{
  "num_hidden_layers": 9,
  "hidden_size": 192,
  "num_attention_heads": 6,
  "num_key_value_heads": 6,
  "head_dim": 32,
  "intermediate_size": 256,
  "vocab_size": 4070,
  "hidden_act": "swiglu",
  "norm": "rmsnorm",
  "norm_place": "out",
  "norm_eps": 1e-06,
  "positions": "rope",
  "rope_theta": 48000.0,
  "rope_fraction": 1.0,
  "qk_norm": true,
  "attn_scale": 0.236,
  "bias": "none",
  "tie_word_embeddings": false,
  "parallel_block": false,
  "extras": ["some layers without attention", "local attention windows", "value embeddings", "a smear gate", "an embedding shortcut", "capped logits"],
  "init": "uniform",
  "init_std_qkv": 0.0361,
  "init_std_o": 0.00847,
  "init_std_up": 0.0361,
  "init_std_down": 0.00847,
  "optimizer": "adam_variant",
  "learning_rate": 0.00184,
  "beta1": 0.95,
  "beta2": 0.99,
  "weight_decay": 0.066,
  "lr_head": 0.00649,
  "warmup_steps": 289,
  "schedule": "wsd",
  "decay_fraction": 0.846,
  "decay_shape": "linear",
  "final_lr_fraction": 0.0,
  "batch_tokens": 16384,
  "max_seq_len": 512,
  "doc_mask": true,
  "train_tokens": 159000000,
  "max_steps": 9705,
  "dataset": "wikipedia_en"
}
Each number is 128 + 32 x the weight over its row's rms, rounded and kept within 0 to 255. Layers, rows and columns count from 0. Numbers have three digits each. The size before them is the row's rms in percent of the matrix's.

# gate: layer 5 MLP gate, 256x192, rms 0.0902, rows 228-249, columns 96-191
# up: layer 5 MLP up, 256x192, rms 0.102, rows 228-248, columns 96-191
# down: layer 5 MLP down (transposed), 256x192, rms 0.0947, rows 228-248, columns 96-191
gate228 102:087108122126101125125150082139150122162095136157166149143149157123113107099121172154090146119078095147082178187115148133118102101074105144133167155136171170065118170122120148134132125078080115165143128088156099144114144129123094099119091091108177133102075039155150114140150120048136147170
up228 103:112121154043106138078130206141123143160062113109145110122107109165154137149130148108131145083145106119127163097135126147170196089118137090151090107125119102152061123057152130148120102191146164159143141140058148140182142141121149099094130166158088082154133213119146121164097179160136087129
down228 105:154146102145082114108175144083152138101153105103113067105120164144161120096109183114148086117158107157145188140102166140148145164149225098146106120124132130136123146075124164154167087136137132131110149144135142144146108136115178112111128200124127146128145255083117128113190150140111127094
gate229 095:039154082123111131089129169067142153128113122055107127102094144146121165078103131118124112081118102174096122105119109153202111146117096128132121124079119092096148124129169106089124151090129138098072127112109176106136155155136146131134149167173109132177086108116118116084095088071152168185
up229 091:157072132176067152112117111141089102112135138151168100154128128078172168187089084192155134167107117120149120176134102171144145134172055129130125101082097163195116135147161133060121085187088093119150105109088146131170115085142082148158150058089100143117127164122127160171191176149118129132
down229 094:083109156058084139094110135050132183161105120177064143114131155170110148111157154059126145117137092134176068134148133148092126126107157119176125156132154145089126127101162094138145161082135116128150149091101117127130163175101140156127121160164114106154194072132089148103074092112106137132
gate230 102:104151100054113123105157110116110105112148168129129104186124152098187109097134083125090176107068116155102064122194149123145135115117147081162087145145097159169171096150138148174115072181157166118168062184083137174141144083102110110152166103149158054148126113181171076183144106128103120157
up230 097:076166115167141197103152140167096121109114154117126095105201100113105114100188055076094094121123056140105155087123096131195152168104147163105122053177089167170170076168107124170135112116093125121130128176125218139159124162129149136129147125163148118144072070176146149196127093154123105145
down230 098:130119072152093151110063167189166120100137114169167115136090112093087136191148108130174054143143113159121149169132220139074133152143100146078106111069135105087120125131115096074097081159128094173135188152185106105178153114160158146161140191142178179140095095187137139086120110142157138129
gate231 098:128116204136104148096119103124143098063102119141153087084104165093124171135107163192083115171107155204095135118146121127180157142120100129105160090129118192169137104125129111096176125171138228105079135071166110184116132120121151127111115171123132093108055114093158129160121120169109129149
up231 095:096120128099062133151146155171195132121124115106174121126133140130112175200119154174166113162154151174077132091162206144125130152118074094093113155082104136202112097114075127102137104140108173182149120129124082171176094173169137157134146123136103102172115098087149118129129139142125129146
down231 097:156180130104100062115154102137130141132112156117099117090121091167110122113180114112158080088151097143141126116083122161111184153084101135096120164140070110101167107093151128124035144142173142129114075170197163102163153121137070096168124086170084154153115120085100152133123120120114135071
gate232 093:113142103173121144097179199141141147141160122140136140141113123142127152128145104125156089105051168132144119078139078164160155070069118141136113116164140156172163134171118097160110125123144152137079100117076110122120102145170129124122126104142110089152115121182144159101078131121122116065
up232 092:094132107143123118097091192092117109178088089116163121083112124164173142090128116119156125111106137108083188114103103164181175146122134102103128132142096138146115144203064043121133137093086146166163141164115158093155093172148165174206132063118092090105123174146165139118091094228169153143
down232 093:182187089145137138137161130094082125108142121183129129131116092132139098183129125135161142138094086151122147185104094116126115141081179159120137089124083139091127145123087150079122113095074160150102181165160139173202135108154114121203097114129178184035089126145153116127124063140125141091
gate233 086:117134117158155107095106140105109135104064121151126135162113143060168175100033156139114146161139145126141152112081114070196144154137165161142088115130172079080117183115136147099164128167150073097094179097156127113109154132189178139165186133090140102162099122177130108191106159065177107105
up233 093:116165138168167060138147143107158090190087165088136158092121089140170135030185057110109092159103144089111148150103132239143158100105153142116143124146171159137096130109094166146081145073114129155106190101141139096192144163180098107110110112160149093118146187140191111091186149109136124068
down233 102:086122123131112170139099129089065123170081102158121135100121120115124120083179155099062167189098111082125120098116090065156206147116126103113088122097180130074129175083115106176125108124156163142128091152115143157138136119118123175136159059119100129134130120133000100153115103182166105104
gate234 106:119117180146189097122126159089137140146143136096169133060118103184111153139113127130110147162087124137156169071143154107154161125184112133133164125082148153176143158100114086119116117101137131088102174079167162135089133096143137135124111132125149112080116147157087152119153093115198130111
up234 100:081200118115098124071089149116132095135129106073126057128093096129115129152103098087100117083161073147136114125147086085131134137107131088095157144192050128153153154095114095127144146157158134178149135169066077115143132101123064126140116160160111141078153115086132069159142165104139179148
down234 100:145067165156128096173086078129146153159158116111176091067129100151133131145169056118130124121134072165199087109143101081173116125155091127146156099109110086082122136195135108128123080132112078156153110072147160085184174094109142135118104108120148138095184051096173122162170164133165105129
gate235 105:167082153109192123083147124180154148111112164164098140162114180144138155151092126098072126125066083127144140139202161085117121163135071124138100081126191153076128118097182174098175118112129125072113154154119070154114129077127093131153119166138191128084144069092184158117133076136145128138
up235 112:120100138139150139106169143102206174046135098139126065163104110076151138131137087141112193092138155097139204161107170131156122124174061112049150120148138198086166116158077119093145164156143129090169123161097165085153101191117171104144111115122065156099127152093167116119084129141124129069
down235 110:122104169152153206094138167153158142119135091148118120134131115154106140207140174079035064124117107118132142145152151160148138162112077163116162065122145153154092156112139163045082140121124119120125155105120078114126140115149143179171183124140136177096114134173119138107084149126150161139
gate236 107:122114171176121133128058085119130139097098168128202099123112155142122132104066171181132083162120131126096121094121207114109141122164118140130177154145167166169165093178135137185150126126154184073085143084178117134119080140134146135154084149122144149081069146101148114122147157126087177142
up236 108:153119145061125123135116110138150114170161121127143133162081095146056096116148123141105127171113135085100114131137124128124122153028205100095132102104114080092164155155207140158140187119135125202153176132101093120077133115106161193161116070152118082149122117106135104102142188123147064102
down236 104:148172187144101140087155111168132095166162101118158139167104111183151075080163122122139151104109130130087139109071184158125129119111105086112148197150157095148098142087159169122128124153123120106163140079083112112142168167127110177116123172170159128132122121147175123102123160126088157066
gate237 092:055122103104115131118155100129125141131150123154119098104121135163135171113132114145097113098124122117060082097134170148133088169098128150137098136110151146073057158155114081143183127078091137138153156059111097062134183111035130127135057161136112142089164128098091153045157143096124117114
up237 093:151147136092143116187156148164143140189139109110107165128126110111148104138144139110149131186139139144155144086134113169113143184128116184171114174160102128165172104116122110168101121178094046062083127078104161161086098121122119147105155129110108056154084124144159144202160109079137145073
down237 097:070131150128133169117127113077155177035176120185099090138126116164111199134160119125111127145130167148099075110131101121147114160111117122105137172141137125140107147140135063131139119084140107163121171129127119110079138064062155122131116133167131166119147158059100194039137153154116121150
gate238 105:159179097062198075120147126129126140116134146144124076149104125110085096132122169190115097118111180144136126137148110157127178106064144110097103105199150132053155114111120132144178064131127134205126137115104145155107111099059121162113131119131128103141112125140131103086124161108130134126
up238 097:182134113092094112104116160118138079156125141177065094150078125116091050159079156141136127116103193121144108180160178102173086074113159088095102105143198105107080130096170141154176134117128176140080108128144088198106145112125086135131095128147179124103171106155111153097108100113120115145
down238 110:129146123194155119173109130134137144146120116125204123117113139125187144107157074085080124160093076156138100103105131117103151163167107174153113139147083136154142172098084090162141149141140125101103173149099141087162127117141146129125088184068057092082100122143149134131105096134098076078
gate239 100:150147118109165133104145169074101128145114081155150144143153220050135113103113177129143109097087106165138140166136137144171139136190099099116119116134151155103145115057146135091138160101095170074151173107142132179086144146115074101097098187147128131104166140113193110102113121096153142170
up239 102:165145166071129100181108130094163125173144157079155108098153175121119081077133103113150113115172166104110147085127160150117144056112148097126115115130140076159218108105087139172112139137143140130211107137124149077204165154128109126164117100179109079154196146138120115123072135090162109151
down239 106:119129151101084138167114085057157150100138127098145111148130135172112115122145151057126177128118084114160132108127176146158095129117129175133099200112173077139154140152134085139101123178156085160089105118158126156096113169145116094100111153070149107156132133099177136120156104137132095073
gate240 099:115157127163141161121154160140124130140126048078153126081097123100106149136123122131065094096140116127118139080115072102145158115112114125080187161127130130181153131134146101131104127035106185098149092118072094137160160105125092119094129127112137069074153130160134122103109035122149141148
up240 098:110067128144139160132082126188131160168101086085144118113102108099157110118099149162115160144151121061132086084146091050106146113121104132098134176106134124120144099200176122132105103125169196147212126130117091139107101096156129185169136087123135044090138090077116141129112067147162162102
down240 096:119148109124166125201115162129141140111099140076124141155123182049127173088158146144144084094161118067147139103177159168121211138072119132116130125106101144140093115146036174154165116087079124074141110133119082184156108128107152114130174147186122079138144121176117181120123141143104141109
gate241 104:073193160124113159099125086178144156122137139137077132103154119086133093121078125124085142110071155148185167118176095095126147118152113115086189154134154133114107163120169103162120145187125172120130087101066089131094087148106148151164068116090147133144160126126113139129179114144152172148
up241 104:048148157185104160154164174103110139081155095092128110102184130132132112141049122107099170149120184125136152125102099166152159177140129140130092123124101192124162117222100095147115077152110146121108154134129103113135148146146084188169169128128118164118156169104141155165093140170193105171
down241 106:114150139151002170109118097158144142130170153101133133141150140145176060088101102131126129095080176125145139166146134176109165163173170105141184187102090099137161154135177056151063134165116125114095114124144155067102150124089144122110067152120122178118140170124086144115100160114112105121
gate242 095:160109105103160120122135146114095125146098157120143152174153121109095116091074124073166080124059106141114177154108140096103129119115098165136102129067122115075118091157121138038170146093079095155119182175112144125172123118096101176191102117123144086085115130185183170098144102096141112143
up242 088:147145122109120108125137152146143106157157129119110145090035137187116148179128161163109091083180108144145064088190121126124128088136166101124133125148140095129134130074176117191122113154165164076119110093117147146068078113167145121120138181089174115156123126148096129138065196136113143116
down242 094:106152132087122123126163122110110160085111081131147126143142162139145148143164112139106113075167146112114143035145124106174099091147116138093131139189150190098140125142136123169102152117130087131090133075133151111105107111045112130144117211141181095136150146128103130113156124068141125129
gate243 098:155101111071236115139141147101062137180163118160100114126124100134116118096134142098080087152147089134137105157105131157095147129155103138139160144068166141173101143074181132085160111140106108088143151080171089164106126108128097099145112117138169135115164141088056125106091139149117125103
up243 096:101109162122075147067120132134068106126089122144175191161160118146163164083144075135104141147115150093115075161117121128106143119152118084109160079159157140124163080117137141130126128171101128144151073214099144139114127192120157072104122157137091105180153116150131151090095055121058140106
down243 099:092119080110130086094147082120091134136090123127110143175145088126167041141078165124167148113145173124126117136090154073095155175113175079136121171149115105191127203127153109133191113114142126134100135103099147156133120119084117101135082085088122136141129102095116166117150142097079189204
gate244 098:098124163125108141051104109174149155097117110104191161126153153081108134127115059124133170213147135169149197085052043106121099155117138126132164131060075115114179100115096049142096094135056100091069126132153124109097139137133160127159129139180157083082134146080180144098116092137132125090
up244 094:126140096114151124136117156156154145162167165148082155169088120210127112133149186158100122101142068062083061167165184199134144095129128111119116208189155132154113111083154163110165188146143115128147149124107147161098100136074049120051125114144087160174140107161091105153152144082073117118
down244 083:108135189176143161089102052104117159136126123144149158086146143129140131087129125143111132117198100129174122135145100153146109084113154142115177111113189162156137108126149078125096119124087159146132126088130176115112140113146213136053143206185153151108144144134122188123155139080086084098
gate245 100:140109110132116122210149153119110143134138109149163118097126114135179110124131245114140148112124152152132134140138123155170102125076121156094119159127098105151163203123108091102106132109221143185190127154142178137118122142153161120150179093146096116112078093126104135113134140114205103112
up245 091:158124122067155124060189078164165144102107142124080130116135132124102121145113015148104104138093095129121106141137125101094137141166135116114138125143151160112110081136180173148149100165102141060149083093086103108124137107134116203088114104094165119141167149123152073151192164142088151122
down245 087:111151111088124158124122122106124126108142101175170111116141184167163132072192160207112130107216134107135125152124096090146090106185136171108169119170155121128184115147099114088074116125181111103162067111145133120057121142151169105078132135135151160135173131131090082070136130098076146152
gate246 109:103161144103145090175170120049144151161108126153116073161081114108084076142107170162089140164168081147136132134092119164109151131129087113093098152141147117184164156121152130136134148083108179099146176106208132143121129108104120112087127148108140118135129138084119126144179099100108101112
up246 108:098128074102103133148099131161132123141131176121193074134111089119114167199122111153131163129111086103116159112190128175209092170161145180121154090114110190099072136179132130166161102133180182167089038088082113110122158060155076123142118160112105205086138100149140091188139129137156117087
down246 108:134072120141102150114088102082081166125151157098113145135112227137105178129105097117138153162096194113108088102167132129143095101123144165116124136104147162135110154114121142132163080144153147076086170125077156150115152140155082127105150127142085103076081168133194119126109105172169208133
gate247 100:136190121143077084133119139173150084161130134110100142128097113100105122101160085114113177057139130095146144118135152140101112051075076099107105113186153078133097093114193146160102140107125156152137177088116092135123177071119126137125070100115139085133114059186080118153086083092171140113
up247 102:100090083158166174100209124180144128133133111101181090143096136136149134134137123146167124172124109089108105136065095123167141185172132171141129130111101137116152169121079113080092120140107063107078110114126182123183155176132100110100177155114093242104112184075149155181124166093091138119
down247 098:087164133132110091113120156093143088150085149107138098137123089127144115117139159146088137086156123140166103127133164122136106102163077124089161178143139141142125122144203159127106187214146100109126116069141142138074127081101165134068101121140127091148188074137170133084132092094109093147
gate248 091:178135097104184140136067111098109081136122126133093088153121129160103148067152143160126084135141120120064109125142108135116199175152138123149133098187148130085108115103165139164143063111167078127110093136191092116144191083106146172178152113138153138092105167133148104156124104098082143140
up248 080:129133169112137092165134128162124115156212130120154130132189076139131116160142068105140127180149107167162099082133122121112052090139167130153174098147124049147134124095190105131104110091115156177146105099103096159123122099146106189091130115144084107148176120087127109197164100118118129102
down248 085:046081111138120108097148105137135140101112134147199176120130126188199145147131097130159116125163075137120129116090194134105088079117116106193166178122079116138164115103097139121107191182126135113144163137155169144123030171114116103130135121134157105170138142104086115140111196133119127090
gate249 103:112120107063194119147140118081099123148154121170117091190147172132146086154113159103138131087122079078077156182115139138151135079102121113117095153142097130129152198181127100146137117184132163162149122170181153163163129136163069103088142078130076197130167109133134079118120131143089085176